Part of a small language model's weights: 7.72M parameters.
Each number is 50 + 10 x the weight over its row's rms, rounded and kept within 0 to 99. Layers, rows and columns count from 0. The size before them is the row's rms in percent of the matrix's.

# layer 21 MLP down (transposed), 640x160, rms 0.297, rows 557-578, columns 0-159
098:44 47 53 48 68 46 63 51 40 72 48 41 58 45 42 59 49 52 53 46 50 56 51 48 64 47 45 61 59 61 67 43 48 44 25 59 56 48 55 46 71 38 46 52 66 73 66 51 53 39 37 53 65 43 46 48 74 53 58 61 51 55 36 64 64 52 44 42 20 37 47 56 65 65 58 41 46 54 45 39 42 49 51 47 45 51 58 42 46 58 47 42 27 49 66 65 66 54 42 31 47 56 63 55 46 26 58 46 39 45 34 43 51 51 58 48 50 37 61 36 52 58 59 63 56 65 43 40 65 64 57 36 56 44 55 64 32 50 52 42 56 47 54 51 65 42 45 44 60 55 60 41 56 41 49 61 45 41 60 52
096:53 46 57 39 29 61 50 52 60 67 45 35 52 47 53 46 62 59 57 54 41 49 43 42 62 56 63 40 53 50 45 50 41 41 49 53 52 51 39 37 54 51 52 55 43 53 43 61 39 46 57 50 46 61 52 49 62 50 58 61 63 48 66 74 51 65 39 55 47 26 61 43 53 49 49 51 84 42 51 39 47 48 48 60 39 65 42 64 43 60 49 52 53 54 63 50 50 52 39 44 40 36 59 50 40 30 60 52 33 47 53 57 39 56 41 51 38 54 51 42 51 24 47 57 50 45 58 33 53 50 52 47 46 50 68 54 46 49 35 48 59 54 29 54 30 56 50 47 54 35 66 77 53 60 46 61 82 43 47 27
109:45 53 61 36 46 62 68 24 53 66 58 46 45 51 67 53 55 29 59 57 53 51 62 40 49 44 47 44 54 61 48 29 46 58 42 65 44 37 48 60 51 66 53 27 51 78 41 51 45 55 48 39 42 58 62 46 38 42 57 47 56 47 45 63 42 36 62 39 64 68 52 55 53 47 39 26 52 36 48 78 52 24 48 51 46 31 56 47 46 46 51 50 48 40 55 45 65 57 48 45 63 58 40 31 46 44 50 63 54 57 57 43 52 67 57 42 55 57 43 49 45 54 37 65 69 49 51 50 48 43 45 47 49 57 61 53 67 55 48 26 40 50 37 62 51 45 42 60 50 63 45 61 51 53 51 59 54 49 56 47
095:35 35 48 43 51 26 52 46 53 53 53 45 42 54 72 54 43 48 38 50 43 56 39 69 39 48 56 38 32 46 40 59 53 51 41 40 54 52 51 40 50 48 59 40 46 72 55 49 55 30 47 40 52 31 41 52 44 54 43 40 57 64 45 77 42 30 44 46 39 43 37 67 58 43 52 42 65 51 55 61 71 53 65 54 37 53 28 41 43 37 41 46 52 62 53 26 48 57 53 52 63 77 52 51 35 56 43 38 58 79 52 47 56 40 47 45 56 49 56 54 59 55 44 49 38 56 45 48 43 53 62 51 51 37 53 53 56 57 59 52 63 55 41 42 44 54 50 63 53 69 51 65 63 55 44 52 46 69 50 59
096:44 66 46 43 47 54 69 26 41 75 66 50 56 48 54 51 58 45 40 37 33 63 46 38 79 43 47 68 45 39 56 51 76 54 38 41 44 49 58 44 61 38 62 60 37 46 55 69 50 55 56 53 45 55 51 62 45 55 49 40 46 50 40 56 65 35 55 57 38 41 42 50 42 65 55 58 42 44 52 58 44 51 42 56 47 58 37 55 40 58 51 62 42 51 60 58 32 53 70 55 55 59 45 41 52 45 67 46 42 46 39 36 18 50 48 41 53 52 57 58 31 46 59 59 51 44 49 40 48 53 30 61 52 55 47 49 43 54 45 45 50 52 28 63 49 63 43 53 61 39 49 53 42 55 56 39 51 46 68 65
099:36 46 57 41 64 64 44 47 32 41 50 57 59 56 36 61 58 42 53 68 49 58 39 47 35 55 46 41 53 58 64 46 54 43 48 47 59 53 41 28 63 64 39 64 47 60 56 35 57 49 50 51 59 31 50 60 39 36 44 42 45 51 49 62 48 55 48 61 52 45 39 56 56 35 49 51 61 58 53 47 55 45 60 57 29 57 47 76 52 67 55 48 49 56 63 63 55 52 67 41 40 44 46 51 39 54 67 53 34 64 44 57 55 52 53 52 42 56 45 40 73 39 39 43 39 49 31 47 38 52 63 62 36 57 75 71 54 48 56 48 57 70 63 72 52 48 48 46 56 51 61 39 65 36 47 61 41 36 48 56
109:41 30 48 36 48 54 49 50 53 46 66 50 63 56 48 61 49 49 49 57 54 47 71 40 79 61 64 56 36 45 68 47 33 68 43 33 49 40 47 58 51 60 46 41 43 61 50 48 63 40 42 39 49 62 48 42 51 58 53 40 49 60 54 48 55 34 54 64 61 64 40 54 36 37 51 36 55 48 60 45 50 31 44 48 57 59 40 44 27 40 56 39 36 41 43 33 44 39 55 45 56 45 48 53 69 29 60 33 65 53 45 33 53 56 50 45 62 45 47 25 40 49 68 52 56 50 59 67 43 47 49 54 53 60 63 57 54 49 74 40 60 39 36 49 60 56 56 55 40 40 49 54 66 58 56 63 50 47 55 48
100:37 41 59 41 43 51 45 28 45 49 36 41 44 50 40 51 36 39 51 36 48 42 34 49 47 71 39 52 49 65 45 46 46 46 47 57 71 52 59 46 57 61 44 56 53 58 44 44 52 39 40 32 62 39 50 69 41 41 51 49 54 49 53 66 28 39 45 67 59 57 37 62 50 62 54 45 51 45 55 44 58 48 54 41 46 50 47 66 46 50 78 53 48 51 56 52 46 42 34 56 58 49 47 58 57 31 63 44 55 50 46 63 54 36 38 39 51 41 47 55 49 46 72 60 48 32 36 38 55 39 68 37 41 35 55 49 35 46 34 61 34 43 48 48 51 31 59 55 44 60 75 60 40 48 66 41 53 65 68 45
102:44 24 36 51 44 59 50 59 42 63 56 60 75 43 61 63 53 50 42 35 33 56 50 42 55 61 54 54 65 48 45 52 54 47 48 44 45 54 48 48 58 55 46 54 51 52 50 46 27 35 52 46 50 41 47 60 47 49 52 45 55 49 61 35 56 29 46 53 59 52 44 74 56 47 30 37 73 55 38 44 51 55 74 47 53 62 62 46 36 55 58 63 49 50 65 54 45 59 63 61 58 55 63 39 58 43 41 49 47 44 66 34 61 51 60 53 64 42 77 47 51 56 58 49 35 54 62 29 68 60 62 62 66 39 58 50 36 49 32 54 56 47 60 48 42 43 41 58 62 42 47 50 44 43 60 64 35 48 50 57
117:52 48 37 38 44 46 56 62 64 60 63 52 45 65 58 48 48 80 46 42 53 41 56 39 40 35 48 57 35 49 44 53 48 50 67 30 57 55 40 55 58 59 51 56 57 55 35 56 61 42 31 51 44 46 62 51 54 56 41 52 40 28 24 66 62 56 48 51 58 54 50 39 53 55 51 54 60 30 54 45 51 54 43 50 51 50 40 59 43 60 40 57 47 45 39 56 36 48 50 49 60 41 75 61 56 57 47 57 48 49 63 42 47 45 59 50 30 52 47 62 63 36 48 50 52 42 67 84 34 44 36 55 39 50 42 57 33 36 63 47 59 48 59 66 58 45 45 46 50 56 47 31 42 61 45 32 64 44 50 55
105:52 41 54 45 53 59 50 48 28 55 34 46 63 48 63 40 51 43 61 44 52 39 56 58 42 35 42 49 59 38 45 47 52 56 57 42 50 47 42 53 61 51 59 52 53 50 74 31 64 52 46 54 81 57 59 46 47 52 55 61 56 50 56 53 50 34 50 49 58 39 61 47 44 62 74 41 43 63 55 35 46 37 83 49 49 45 34 56 53 27 44 66 35 59 50 64 51 55 37 56 56 51 55 31 47 51 57 42 57 52 48 57 42 65 51 71 59 48 51 27 58 48 58 40 37 35 53 43 46 56 40 50 59 58 47 51 60 59 52 51 51 62 58 49 45 59 43 32 38 44 55 51 70 56 36 30 49 54 57 33
104:50 50 61 75 49 32 41 42 48 33 24 42 31 46 50 49 38 38 39 51 52 42 63 56 64 38 53 60 48 39 32 52 39 44 49 41 53 35 48 51 43 30 43 66 43 57 44 51 59 60 54 71 56 43 39 51 50 43 54 64 58 50 57 56 51 28 39 59 53 41 49 44 56 38 60 48 48 62 67 51 65 45 57 53 37 55 28 57 59 53 44 58 43 46 53 56 53 33 67 55 53 39 71 58 45 45 50 38 74 51 58 54 59 54 52 46 52 63 47 60 44 57 49 51 56 41 40 59 54 48 51 51 53 40 63 46 44 52 57 47 68 42 63 40 47 51 37 65 73 44 51 68 59 55 68 44 71 50 58 51
108:53 46 48 62 37 52 42 57 55 67 54 52 56 44 45 67 49 44 53 46 43 50 62 50 49 48 71 55 68 38 49 51 43 65 59 50 65 56 52 58 33 48 28 52 44 49 49 56 60 53 62 41 51 50 64 45 45 79 52 46 47 38 45 61 48 35 40 56 61 42 51 30 34 57 53 51 27 55 55 51 55 37 47 47 65 37 45 64 49 54 44 55 43 43 69 56 41 57 43 38 64 59 46 45 40 56 70 61 53 31 65 43 48 54 65 36 57 56 49 48 51 13 49 57 65 35 58 56 43 58 56 53 43 45 58 41 41 58 51 41 56 57 38 53 67 53 39 64 41 37 49 60 51 46 59 42 52 34 55 30
102:72 43 45 36 65 61 69 36 44 42 46 59 56 54 65 54 57 40 46 38 55 42 61 41 44 38 24 58 41 52 39 48 42 57 50 49 36 48 53 41 53 74 60 52 65 36 54 39 51 56 60 44 19 38 39 39 33 46 57 54 49 53 59 62 46 50 60 52 61 50 46 59 48 44 47 51 53 35 37 53 27 58 41 47 31 38 42 69 52 31 54 43 41 27 42 37 70 53 55 60 36 65 56 55 56 50 48 61 51 63 60 50 35 47 51 48 54 56 45 56 40 33 45 41 61 67 59 51 64 57 43 49 59 64 49 48 52 41 51 54 56 41 58 61 58 52 41 48 44 40 59 49 57 51 45 47 33 39 48 48
097:31 53 34 53 49 70 53 46 55 47 45 49 53 42 44 52 53 61 69 50 36 51 34 37 72 53 42 58 40 59 49 47 55 53 45 51 39 67 54 55 59 46 42 60 53 42 37 41 51 67 56 46 35 40 48 44 63 41 58 37 58 52 53 40 60 59 52 72 28 46 35 60 43 43 57 41 62 37 64 61 56 43 37 65 46 52 36 52 56 44 43 47 53 62 64 58 73 43 44 47 40 47 57 48 33 65 63 33 54 49 55 50 46 67 51 42 57 49 58 38 56 64 52 59 38 59 61 44 38 56 49 56 55 43 37 33 51 44 52 42 44 29 44 44 43 49 50 50 38 48 63 82 51 55 37 42 30 56 53 53
100:45 53 50 51 71 40 38 35 41 33 56 58 56 48 63 33 60 42 33 58 61 48 32 32 42 50 44 56 41 47 36 50 48 57 46 51 52 58 58 57 47 57 33 44 32 52 48 47 46 61 43 61 36 35 44 50 41 55 54 64 60 64 45 50 57 48 54 48 55 59 32 58 51 49 57 53 44 27 48 50 34 42 38 51 55 53 62 52 44 64 25 60 46 58 61 46 36 47 62 59 48 54 52 66 40 62 60 50 47 62 39 60 23 39 30 51 65 39 37 42 49 65 46 52 51 36 70 57 51 51 50 55 51 45 50 36 53 55 61 71 73 49 57 35 51 56 52 53 56 56 57 49 42 53 55 47 63 65 36 69
106:69 50 44 55 73 71 42 39 49 48 40 54 62 41 74 60 60 36 38 53 61 62 54 54 51 57 51 48 48 50 55 51 50 56 54 50 39 43 47 67 54 49 43 54 55 48 50 55 49 42 47 56 53 72 62 55 48 42 60 55 48 52 55 70 46 60 45 61 60 52 47 43 57 55 62 54 49 59 48 54 58 51 54 63 46 57 66 49 48 48 28 75 48 54 54 35 54 54 65 54 39 37 42 19 54 45 39 27 54 43 42 49 46 33 39 44 54 46 46 59 62 59 62 63 72 57 43 67 52 41 31 48 53 52 38 58 30 49 53 55 44 47 57 48 55 61 37 30 41 55 48 39 53 50 55 34 69 57 57 27
100:41 53 55 44 27 29 69 50 35 53 39 55 41 58 43 56 54 59 54 47 53 49 76 47 40 36 65 31 41 64 56 20 45 47 68 54 73 39 55 51 56 45 49 62 51 63 42 55 50 45 55 52 46 58 40 40 54 49 42 45 49 58 50 46 52 36 26 33 46 50 48 54 64 39 50 42 63 58 47 58 47 41 38 52 46 50 44 59 38 53 45 60 45 38 35 44 61 31 51 47 45 35 59 47 61 62 57 57 45 60 36 42 49 45 48 69 64 62 70 47 49 43 39 42 52 64 58 49 45 67 42 46 44 39 48 58 38 43 55 43 47 53 52 42 49 39 16 49 60 50 47 54 45 34 49 53 43 60 53 47
106:47 53 41 68 61 66 47 49 36 49 55 49 49 53 61 50 58 53 32 40 43 33 52 57 67 44 42 49 50 55 54 43 65 47 51 71 42 37 48 27 49 52 36 56 41 55 46 52 57 58 43 60 59 57 53 64 36 60 51 44 65 49 59 39 55 53 46 63 56 56 42 85 48 55 49 53 48 35 43 45 45 52 53 56 56 59 52 49 44 72 34 40 45 57 41 61 51 47 43 41 56 69 47 64 43 48 37 47 38 59 58 46 45 35 40 55 63 63 34 47 40 46 28 74 43 36 58 50 56 48 58 58 34 41 61 50 60 49 40 62 42 64 57 49 64 41 46 60 51 47 48 41 40 42 44 39 64 35 40 75
108:52 59 47 46 40 57 62 54 41 56 39 52 57 54 40 64 31 63 39 47 34 56 26 36 41 38 48 34 61 42 49 54 57 45 58 58 44 52 30 45 36 58 49 46 63 46 47 49 52 45 56 52 28 36 62 46 54 45 59 35 53 58 54 48 56 42 48 56 49 43 60 56 59 50 49 42 53 44 39 40 41 36 45 46 43 61 50 56 58 47 52 46 52 56 47 26 56 31 42 69 48 59 44 77 57 52 53 62 39 67 47 63 44 71 66 56 62 55 51 36 30 52 33 54 50 27 52 58 42 42 62 49 58 47 43 50 57 58 53 61 44 50 45 55 43 56 40 31 48 35 51 32 63 54 37 76 52 39 47 37
088:29 51 43 49 48 68 48 38 37 61 58 55 51 62 52 52 48 53 50 43 40 53 49 49 62 66 59 49 52 57 37 51 53 32 31 46 34 50 56 56 51 76 42 54 59 46 57 55 45 26 60 53 37 40 61 61 66 37 56 32 36 50 57 40 43 36 46 53 40 41 44 57 60 54 36 52 69 44 66 52 57 25 51 40 54 39 64 49 51 59 65 51 51 35 43 55 55 58 44 46 30 41 57 61 55 60 47 53 86 59 51 56 35 44 48 42 43 45 57 65 57 28 60 65 51 50 42 50 44 31 41 51 55 56 40 56 69 56 45 56 56 55 50 51 49 54 49 45 53 60 47 59 54 45 33 56 46 49 33 49
109:68 67 51 76 57 49 59 68 55 57 31 57 32 41 50 43 52 46 54 55 34 46 78 51 46 54 53 42 63 53 62 57 34 47 43 48 64 33 61 42 38 55 34 53 60 42 51 55 46 45 30 60 35 50 45 56 51 64 62 58 51 42 46 50 39 55 56 53 53 46 56 49 44 58 66 62 57 57 58 49 56 42 60 62 38 62 32 66 52 47 43 62 29 62 55 61 62 57 45 63 56 39 49 38 58 44 57 47 53 55 55 51 62 50 53 58 52 69 45 57 66 41 52 51 52 49 67 41 56 43 53 44 36 58 40 49 55 44 57 28 28 45 37 54 51 43 42 54 32 40 39 30 38 66 49 52 49 42 58 50
# layer 21 MLP up, 640x160, rms 0.269, rows 558-579, columns 0-159
102:50 37 50 54 41 51 44 57 35 50 57 24 61 37 53 60 53 41 44 46 53 52 58 34 53 60 50 33 34 47 41 46 68 54 72 70 56 57 35 63 52 50 54 53 46 50 55 24 59 25 31 41 59 54 40 52 57 46 47 47 51 49 46 41 67 51 54 48 46 57 57 59 54 49 57 22 46 58 61 60 63 40 53 49 57 44 51 53 57 36 57 49 66 72 46 46 48 53 45 62 61 53 73 58 46 49 41 59 22 46 60 44 45 44 51 49 41 52 43 38 60 49 57 47 52 22 60 47 29 51 58 36 55 29 39 37 60 50 66 42 56 56 55 56 50 48 47 57 59 47 50 59 50 59 51 46 40 49 57 40
102:45 40 34 52 53 52 51 49 56 26 36 60 46 66 54 52 48 44 53 77 43 50 58 58 34 48 43 40 35 51 51 60 63 62 61 50 67 48 25 46 62 35 63 40 48 46 50 47 59 52 40 44 57 44 52 68 54 46 35 56 47 34 47 69 29 63 50 62 46 57 55 35 62 56 50 49 51 40 31 58 54 52 59 62 63 45 58 36 43 43 44 41 50 48 47 59 29 68 62 50 57 49 52 61 45 50 44 27 66 45 53 53 65 50 38 40 50 53 43 59 45 43 51 52 38 33 45 48 77 58 51 56 58 69 53 45 52 42 45 50 42 43 60 42 62 57 64 49 42 44 69 49 37 34 40 52 43 49 60 52
093:61 57 46 40 52 50 52 43 40 22 41 49 53 57 40 55 48 41 51 36 52 49 32 43 57 48 45 55 57 40 55 45 57 56 49 45 42 64 57 52 66 63 46 45 60 29 58 55 65 54 66 38 69 59 45 51 58 31 68 47 35 51 34 46 49 54 40 48 63 50 62 52 37 42 59 56 41 64 47 40 31 37 54 51 62 53 47 61 32 58 58 52 51 37 67 57 54 40 26 62 67 40 34 61 60 48 43 55 38 36 39 39 44 57 52 53 44 44 64 38 73 49 60 43 54 70 56 48 51 55 51 38 47 42 61 48 55 64 56 61 54 42 43 51 56 58 52 34 69 35 54 42 44 51 64 46 38 50 37 37
101:32 54 41 31 58 49 46 53 51 34 46 60 39 33 43 62 53 47 72 45 63 50 45 40 40 61 63 53 47 54 50 44 41 43 58 46 52 38 48 33 82 67 50 63 36 28 50 49 61 48 36 54 55 62 46 68 54 49 49 67 49 49 43 35 41 52 51 54 55 62 55 72 52 46 39 54 53 46 47 26 48 42 49 45 40 47 40 63 54 42 57 41 54 46 42 33 35 74 59 53 44 50 45 45 57 49 34 52 60 49 58 68 59 35 33 49 47 59 46 38 44 35 47 55 58 55 62 53 37 33 45 44 34 51 69 76 45 42 43 48 55 47 49 45 54 62 46 47 49 57 48 43 39 49 46 65 59 54 49 44
101:46 61 37 64 68 41 52 48 77 49 41 52 48 39 59 46 53 50 32 56 47 50 56 56 32 65 47 73 45 48 43 51 37 48 33 48 28 40 54 51 39 46 60 58 44 40 53 60 61 50 40 56 31 55 61 47 43 42 44 65 55 58 44 51 45 64 52 50 43 54 46 52 67 59 25 43 53 47 62 58 63 44 34 45 57 42 58 43 64 48 46 35 49 34 46 31 53 54 49 66 33 51 45 41 43 62 51 34 45 43 56 28 34 51 57 31 52 72 33 52 36 38 36 47 40 49 52 51 53 60 55 42 37 52 47 56 54 22 43 53 63 59 47 41 49 45 57 49 41 56 47 61 47 42 48 37 53 39 50 54
110:38 50 42 59 68 50 55 31 40 55 56 55 43 51 46 40 48 46 39 31 38 60 46 61 61 34 39 32 67 36 61 39 58 50 48 58 43 45 49 40 45 33 67 45 55 57 55 55 41 51 50 44 44 46 49 56 45 46 53 56 62 48 39 43 52 65 55 36 55 34 54 41 55 54 46 49 48 59 56 66 58 62 37 52 70 51 58 45 54 50 45 44 69 63 56 58 65 56 36 65 42 63 31 54 47 39 59 52 38 52 70 59 53 38 55 63 43 62 50 51 47 49 54 62 47 67 44 38 61 66 67 47 36 43 36 57 23 56 56 32 53 48 38 53 51 30 62 52 50 67 45 64 40 49 72 62 42 55 55 42
100:48 57 45 41 54 40 51 40 53 73 49 53 46 49 57 42 52 50 67 38 61 39 60 54 33 50 61 58 52 43 43 45 57 48 41 50 51 38 58 70 61 43 43 67 59 60 47 62 43 33 45 62 51 60 60 36 57 68 61 39 59 50 51 56 38 48 45 38 49 51 69 51 49 47 53 65 39 33 36 36 47 31 48 51 61 34 47 46 54 48 55 44 49 61 31 45 34 47 48 46 48 32 58 40 48 63 54 56 30 57 38 59 57 38 55 29 49 62 21 58 61 43 35 43 45 33 50 34 48 43 49 51 49 69 45 44 44 58 53 55 47 66 65 33 62 51 62 62 59 38 48 36 41 30 56 54 46 58 50 49
105:58 65 54 42 48 35 48 64 68 65 56 58 50 42 45 44 39 61 60 49 51 53 53 40 48 60 61 69 53 48 43 42 65 43 61 43 45 27 52 69 53 26 63 44 36 52 57 47 49 40 56 56 40 37 64 55 34 31 50 43 54 46 56 59 54 50 53 52 28 54 60 36 53 52 52 57 50 58 67 60 56 56 38 51 44 50 66 59 43 52 44 59 53 56 47 37 52 61 62 38 50 29 48 55 48 68 40 49 61 58 44 58 30 67 53 53 24 55 45 53 50 53 67 41 54 60 42 41 46 59 32 50 49 53 56 40 42 53 50 73 51 41 46 46 40 53 75 55 48 55 66 52 52 36 39 40 65 61 68 59
109:39 34 32 54 53 41 57 45 52 52 57 58 43 65 51 54 45 41 62 47 53 45 46 42 50 71 36 40 55 36 46 51 50 65 57 29 59 51 55 41 32 50 32 56 53 50 48 46 72 61 39 40 50 60 58 46 46 53 62 37 31 57 52 40 60 50 46 33 66 50 39 37 43 62 62 48 64 49 58 45 54 49 40 46 55 45 43 50 45 42 51 56 59 46 47 56 47 57 44 64 50 50 42 51 56 51 42 35 41 57 68 64 65 30 50 49 45 53 61 55 51 45 57 60 42 43 55 54 57 57 31 55 50 42 49 32 38 51 70 46 59 71 42 42 63 30 41 59 29 35 57 41 38 52 43 36 80 39 66 56
110:49 32 71 46 42 54 58 42 35 43 52 45 54 55 51 35 40 53 69 54 61 55 43 61 45 36 44 47 52 42 49 53 49 44 52 57 47 44 56 50 50 57 70 44 48 55 56 41 41 31 60 48 60 46 43 54 63 50 61 55 35 57 49 26 56 58 38 34 40 43 55 48 45 47 50 52 71 54 58 50 52 47 51 35 52 54 40 58 74 38 37 61 42 47 58 54 63 60 33 53 64 39 31 45 49 49 48 46 65 44 55 43 45 40 43 34 76 45 51 56 67 28 30 37 44 41 53 53 37 59 64 45 62 49 47 72 63 53 72 52 46 58 55 61 48 67 32 52 39 45 38 54 51 50 47 34 61 65 51 39
102:54 64 46 48 47 43 44 44 63 45 62 47 52 35 57 53 38 61 57 38 38 58 41 76 34 48 36 42 35 51 42 39 52 66 51 56 62 33 62 42 48 49 57 54 41 60 69 48 50 62 36 29 28 45 43 33 40 45 53 48 54 54 55 45 61 64 48 54 31 42 49 64 36 44 41 46 54 53 39 55 44 44 52 73 55 50 59 51 40 45 38 51 64 64 58 69 43 42 54 55 51 47 39 58 42 48 63 51 40 37 48 50 43 25 56 55 53 33 70 59 45 45 41 51 56 42 56 39 58 41 22 45 36 51 53 64 53 51 43 49 51 43 74 44 46 50 53 39 47 42 36 64 49 45 30 62 45 48 45 47
105:48 50 61 49 47 63 36 54 39 50 29 46 48 55 68 63 53 60 33 57 60 47 33 57 57 56 53 62 47 51 43 56 46 41 52 59 57 34 49 52 53 48 50 63 41 33 48 57 36 47 51 58 56 60 39 70 56 52 45 58 53 56 61 41 61 54 39 50 36 66 65 58 77 47 53 47 65 41 61 33 50 53 39 51 71 59 51 41 44 43 41 59 74 43 38 53 72 41 45 67 28 37 42 30 49 54 51 55 41 69 53 48 53 44 65 63 52 50 30 52 49 40 41 57 44 51 44 44 56 55 52 62 62 49 42 34 82 47 42 48 48 60 47 38 49 52 55 35 57 49 41 42 55 48 43 54 55 38 45 56
101:61 59 52 43 45 46 35 49 56 55 38 53 40 45 41 57 47 67 56 38 30 60 52 56 61 55 43 45 71 50 61 50 48 48 56 66 72 44 52 59 60 50 56 54 44 46 42 54 41 62 50 72 54 51 54 31 37 36 43 64 51 35 62 34 48 53 53 37 43 56 43 55 58 54 48 43 65 69 60 56 65 28 58 62 52 49 61 49 36 69 48 63 34 35 32 39 32 49 65 61 60 40 46 49 54 62 43 69 45 38 46 67 54 40 47 50 55 46 51 49 45 54 58 27 56 48 51 47 47 49 44 34 63 40 56 37 58 38 68 53 49 57 64 63 65 39 64 43 52 52 40 51 45 50 40 67 51 57 40 46
097:64 62 52 45 45 46 37 57 61 69 71 64 75 47 45 52 40 45 53 53 39 56 42 53 63 47 47 41 58 42 45 71 40 40 41 44 48 68 48 53 47 55 59 40 50 50 59 53 47 35 69 54 38 54 57 56 37 35 52 53 45 61 60 33 54 56 61 35 48 77 53 57 52 46 54 37 51 43 39 48 43 47 49 34 61 55 45 55 55 45 63 51 39 55 50 59 33 55 64 41 60 40 20 51 46 47 59 52 62 28 57 63 64 67 50 60 53 51 67 65 58 50 52 55 40 55 54 37 33 61 53 38 47 59 43 52 62 36 47 45 39 56 53 71 40 28 39 45 32 53 55 46 49 64 50 48 58 51 52 58
104:57 38 47 67 49 40 38 51 49 49 35 46 48 52 41 41 43 35 46 54 62 66 36 43 59 36 47 49 50 34 45 73 53 32 45 43 59 65 37 51 32 55 50 46 54 39 58 49 49 30 54 63 50 54 46 31 47 46 39 45 56 26 45 55 76 37 47 26 46 53 76 51 46 53 39 51 45 41 59 44 54 64 49 49 66 43 58 57 40 49 47 61 47 60 58 46 45 65 41 63 46 57 68 53 53 47 57 31 51 54 39 44 57 50 42 39 48 58 37 53 51 58 54 38 55 45 46 45 50 55 45 57 52 43 51 67 31 48 55 60 73 46 46 48 62 53 72 52 43 46 62 51 31 38 50 26 58 46 65 47
098:74 41 54 32 54 62 47 42 42 46 59 51 55 63 42 59 48 55 91 62 53 61 40 58 62 58 58 54 42 55 56 39 63 35 52 45 48 53 40 58 45 62 44 61 50 55 60 72 64 51 74 54 39 35 52 48 37 48 64 50 52 42 44 50 52 41 65 57 34 54 51 60 47 39 43 67 43 31 54 53 51 70 40 26 36 53 39 48 60 55 48 52 66 46 42 67 64 42 55 52 53 52 45 59 46 52 50 35 57 53 36 56 38 44 37 42 50 35 43 39 43 39 58 51 45 44 34 41 56 58 34 43 58 61 54 45 39 64 50 38 45 49 39 50 49 53 53 52 62 47 58 54 40 34 55 44 52 58 66 51
100:37 41 44 55 48 40 39 52 56 38 26 59 37 56 33 37 57 42 43 55 40 55 41 39 31 47 53 44 43 58 52 56 46 59 39 50 39 45 57 50 64 45 60 51 55 31 40 49 56 43 51 58 68 62 61 69 73 37 42 45 57 50 51 45 51 60 30 61 54 44 37 41 49 57 52 38 49 71 48 48 54 41 37 39 71 40 43 40 44 54 66 50 36 59 40 58 56 36 53 67 46 45 70 56 60 54 42 48 29 46 42 48 39 43 57 69 57 45 52 47 51 33 48 30 49 51 50 62 53 54 58 41 32 38 39 59 41 48 61 52 61 44 41 30 32 43 42 34 47 53 36 57 47 51 40 53 65 46 38 40
103:54 45 58 44 60 52 57 49 48 45 46 64 48 54 59 63 67 43 48 38 49 46 50 70 54 71 45 56 46 51 73 65 48 43 41 46 59 50 44 62 52 48 49 39 43 45 42 50 33 47 55 58 48 23 67 52 58 64 47 46 48 49 43 49 63 61 19 41 49 29 51 48 40 45 57 48 59 48 44 44 61 51 39 49 59 41 52 63 37 38 47 64 62 38 56 47 54 49 62 73 46 42 64 46 68 53 46 63 38 36 44 61 43 77 56 42 47 44 64 48 73 43 53 48 54 60 17 55 51 55 42 48 45 54 41 41 52 60 61 67 53 44 53 50 57 62 52 24 47 44 51 59 45 56 50 57 53 63 51 59
101:49 29 38 45 50 49 46 45 20 40 54 47 48 41 56 65 47 66 39 68 62 37 52 60 45 49 47 32 53 58 60 52 57 52 55 47 36 43 46 42 28 44 56 49 37 62 42 51 46 53 52 45 39 55 65 52 34 42 43 30 53 49 74 56 55 76 46 50 54 43 55 52 49 47 60 65 46 67 62 37 51 43 40 46 44 45 48 27 54 58 35 37 51 56 47 46 39 59 26 60 64 54 42 36 43 40 47 39 50 45 50 53 48 34 48 55 60 67 35 54 56 46 38 66 58 39 56 49 52 52 46 53 69 41 46 70 37 65 34 38 47 47 54 44 44 44 64 31 53 49 52 51 47 44 53 50 52 55 52 31
095:28 38 51 54 52 45 56 74 71 40 55 53 64 44 56 35 59 51 52 50 43 65 40 40 50 38 58 53 58 50 48 62 56 57 60 45 37 51 44 40 59 45 44 58 56 34 53 42 48 49 30 52 65 54 57 44 46 47 51 46 50 35 67 54 27 42 53 49 39 43 55 38 49 70 48 62 45 52 59 41 53 58 28 38 55 55 45 36 47 48 40 47 33 44 51 48 32 57 50 58 43 17 47 45 65 63 41 45 36 58 49 47 67 44 44 64 57 44 57 27 61 53 51 52 62 52 49 42 39 72 40 57 57 49 51 33 50 50 57 38 43 40 70 47 41 53 44 53 55 42 39 41 36 43 38 45 73 46 54 43
116:38 73 43 33 45 53 60 43 47 39 56 65 53 51 44 63 45 41 50 59 41 39 37 50 40 48 27 46 53 62 58 57 71 58 56 47 38 64 45 46 68 41 43 58 68 41 27 45 56 59 54 43 54 52 52 42 53 44 49 32 45 50 50 50 57 46 57 62 49 64 59 54 44 39 68 41 56 45 53 42 54 74 39 50 47 44 71 50 49 34 48 56 68 57 50 53 36 44 33 35 39 48 41 52 34 40 57 54 65 43 61 43 43 48 61 43 51 49 36 39 41 43 42 37 52 52 34 39 50 62 43 53 52 47 63 49 45 49 43 66 51 55 61 48 49 64 50 35 57 48 74 57 59 46 63 59 42 69 68 33
098:49 55 49 41 40 28 48 60 37 55 57 57 36 63 38 41 47 33 45 47 27 52 62 54 65 56 52 45 57 57 52 69 47 57 56 49 60 50 47 44 59 59 36 63 43 65 70 47 43 48 28 48 60 45 44 51 67 54 50 37 41 56 52 53 52 47 47 31 58 49 49 38 56 37 48 47 48 38 41 59 41 53 56 53 56 44 39 49 46 51 58 35 49 56 56 42 44 46 46 35 40 46 44 47 37 54 30 58 62 56 77 52 47 63 66 68 49 42 52 37 53 45 50 50 59 28 44 42 44 49 63 26 53 46 65 44 35 66 55 36 52 67 41 37 48 57 32 56 34 32 40 36 32 51 43 41 54 43 59 44